Part of a small language model's weights.
Architecture: RMSNorm before each block, rotary positions, no biases in attention or MLP, untied embeddings, normalized queries and keys.
Each number is 128 + 32 x the weight over its row's rms, rounded and kept within 0 to 255. Layers, rows and columns count from 0. The size above them is the row's rms in percent of the matrix's.

# layer 7 MLP up, 1536x512, rms 0.0698, rows 956-976, columns 192-255
size [106 103  98 101  99 126 114 104  90  98  96 101  93  98 108 105  97 104 103  93  97]
[[159  94 154 168 132 117 131 129 149 157 149 121  99 148 130 144 116 100  97 126 135 197  96 113 171 111 125 153 131 162 114 126  88 150 165 109 138  90 169 147  97 163 101 107  66  86  84 163 105 155 120 105 137 139 138 114 136 145  99  65 135 213 166 112]
 [ 84 161 156 134 115 128  28 131 146 114 149 104 188 102 149 151  66 121 152 130 113  89 138 144 106  55 129 127 160 116 151 108 156 163 120 121 127 119 119 118 138  57 112 136 114 135 145  83 135  87  88  64 152 115 145 100 162  97 118 161 137 132  67 163]
 [138 176 147 132 112 120 156 128  76 141 112 133 145  85 102 128 169  87  99 166  54 102 190 124 118 139 108 138 104 163 176 142 160 128 159 157 168 119 169 159  65 118 121  90 141  65 121 141 102 135 152 197 159 176 214 146 134 125 124 107 155 112 117 178]
 [155 126 113 147 164 172  97  71 121 144 157  95 132 101 148 144 100 146  87 125 116 129 172 124 136 154  62 124 143  95 159 116 143 198 156 190 153 104 134 131 157 160 141 189 117 139 120 162  89 112 110 123 105 146  96 109 139 132 103 127 120 130  99  94]
 [153 138 107 123 114 142 142 155 143 114 103 103 128 189 184 104 125 108 117 129  81 120 108 165 142  93 100 147 197 110  76 119  62 109 151 122 157 166  95 128 139 106 167 150 148 180 115  64 123  84 159  79 126  79 159 153 140 167 126 150 136  94 123 164]
 [165 101 122 153  54 159 129 103 136  90 130 174 185 177 140  83 120 140 146 186 100  55  81  91 114 138 119 147 174 155  88 124 138 105 197  99  61 115 168 115 141 135 102  88 167  94 115  60 163  98  96 192 129 123  98  93 149  88 164 136 141 192  98 198]
 [161 155 115 107 192 133 162  86 112 136  96  85 105  92 145 134 150 123 113 157 136  70 100 147 107 116 127 115  97 120  91 120 156 153 134 142 160  93 200 108  71 177 157 112 111 168 136 161 136 106 128 125  83 185  88 123 107 118 146 169 124 176 165 102]
 [148 118   0 108 142 129 162 119 109 121 127 128 131 155 114 112 141 145  32 133 165  92 141 114 204 117 138 123 132 125 105  85 164 159 122 151 160 144 142  85 181 138 145 132 158  95 101 132 120  88  82  99  97 139 134 125 144 144 137 137 168 108 157 142]
 [173 202 135 142  98 121 136 182  98 168  85 131 160 102  91 169 144 149 117 180 131 109 122 114 122 127 129 164 140 115 136 138 138 139 101 104 145  46 162  58 102 104  78  99 103 160 144  81 121 132  95 124 165 116 127 134 132 122 171  96 130 128 158 151]
 [162 146 127 114 139  67 108 138 160  64 127 110  93 102 162 133 122 144 104 124 106 106 113 172 170 174 182 117  77 175 180 137 115 109 109 105 152 162 166 107 144 118 108 176 114 153 121 142 199 121 110 153  87 155 142 182 145  94 135 131 117 118 158 147]
 [117 116 132 110 135  41  85 124 140 124 105 116  67 115  98 128 146 121 142 147 164  79 111 126 127 146 145 144 140 129 163 111 169 123  50 104  80  59 176 144  97 144 133 139  83 122  91 175 130 184 106  89 155 151 179 119 149  89 182 148 160 143 126 120]
 [118 141 139 127 131 136  75 162 129 171 122 117  93 212 104 119 126 156 137 145 141  90 103 110 134 101 150 155 136 172 184  89 115 116 131 160 121 147 115  95  89 105  78 166 174 121 107 124 129 119 126 156 124 117 122 115  85 129 137 146  92  89 134 149]
 [ 74 142 147 168 163 109 147 112 128  83  98 154 126 139  68 145 168 118 144 106 137  94 143 127 124 127 161 127 127 160  97  91  65 110 126 125  93 130 121 126 162 158 123 114 143 167 102   0  95 102 157 184 139 126  97 120 160 147 102 147 133 116 137 105]
 [ 99 167  96 158 120 139 102 135  80  93 136 114 161 172  89 132 137 164  93 126 122 171 124 179 143 171  96 120 120 114 157 129 132 115 155 126 149 162 140 159 138 147 143 117 129 114 141 152 201 174 173 106   0 134 146 108 152 177 171 121 124 142 129  80]
 [127 110 115 107  59  54 131 117 105  98 161 124  96 111 133  92 113  98  86 121  74  85 162 141  91 101 137 150 141  95 138  43 174 174  98 119 105 116 150 172 134 147 131 137 127 137 150 116 130 120 151 163 118  65 136 115 108 132 125 150  72 154 113 101]
 [131 107 151 134 171  90  93 110 100 176 154 117 192 136 196 115 176 114 169 186 156 108 123 111  93 154 122 141  91 127 136 154  92 108 114  98 127 155 140 140 153 138 113 116 195 123 113 164 105 120 146 143 131  86  91 119 116 118 157 125  96 138 140 106]
 [134 169 134 159 125  95 119 156  67 105 154  90  91 118 101 124 121 160  92 144  82  94 116 114  77 209 157 149 125 131 178 124 173 165 119 114 105 175  92 122 107 184 153  46 182 104 120  92 127 154  96 222 171 163  74 156 112 112 103 101 115 157 163 106]
 [148 172 156 157 152 121  39 168 137 147 126 113 103 140 114 181 167 107 189 184 150 170  98 125 142 103 160 125 173 155 134 150  56 124 150 138 129 156 106 202 100 176 120 160 138 152 122 122 143 203 155 125  81 153  69  98 105 138 143 126 101 187 121  90]
 [ 90 148 171 131  94 120 105 111 131 118 142 153 178  98  62 159 106 139  84 140  68 131 106 142 112  78 137 112 135 145 100 110 140 168 123 123 143 156  95 149 147 175 113 128 105 133  58 103 166 183 215 145 134 152 132 107 148 151 138  72 105 103 117 134]
 [172  96 124 161 132 177 140 158 144 112 121 142 110 117 132 166 126 149 115 126  68 169  98 129  58 181 129 139 168 139  94  84 107 110 121 166 127 180 138 168 146  97 142 164 192 107 170 118 115 165  96 150 122 140 164 187 141 105 117  99 158 182 109  92]
 [ 90 115 101 188 159 153  81  31 136  99  81 163 116 113 150  94 183 136 108 141  94  39 161 153  97  91 122 158 150 104 108  85 158 117 134 133  97 135 192 133 150 184 101  80 143 198 144 159 150 163 123 126 134 150 108 105 156 161 125 117 112 137  66 126]]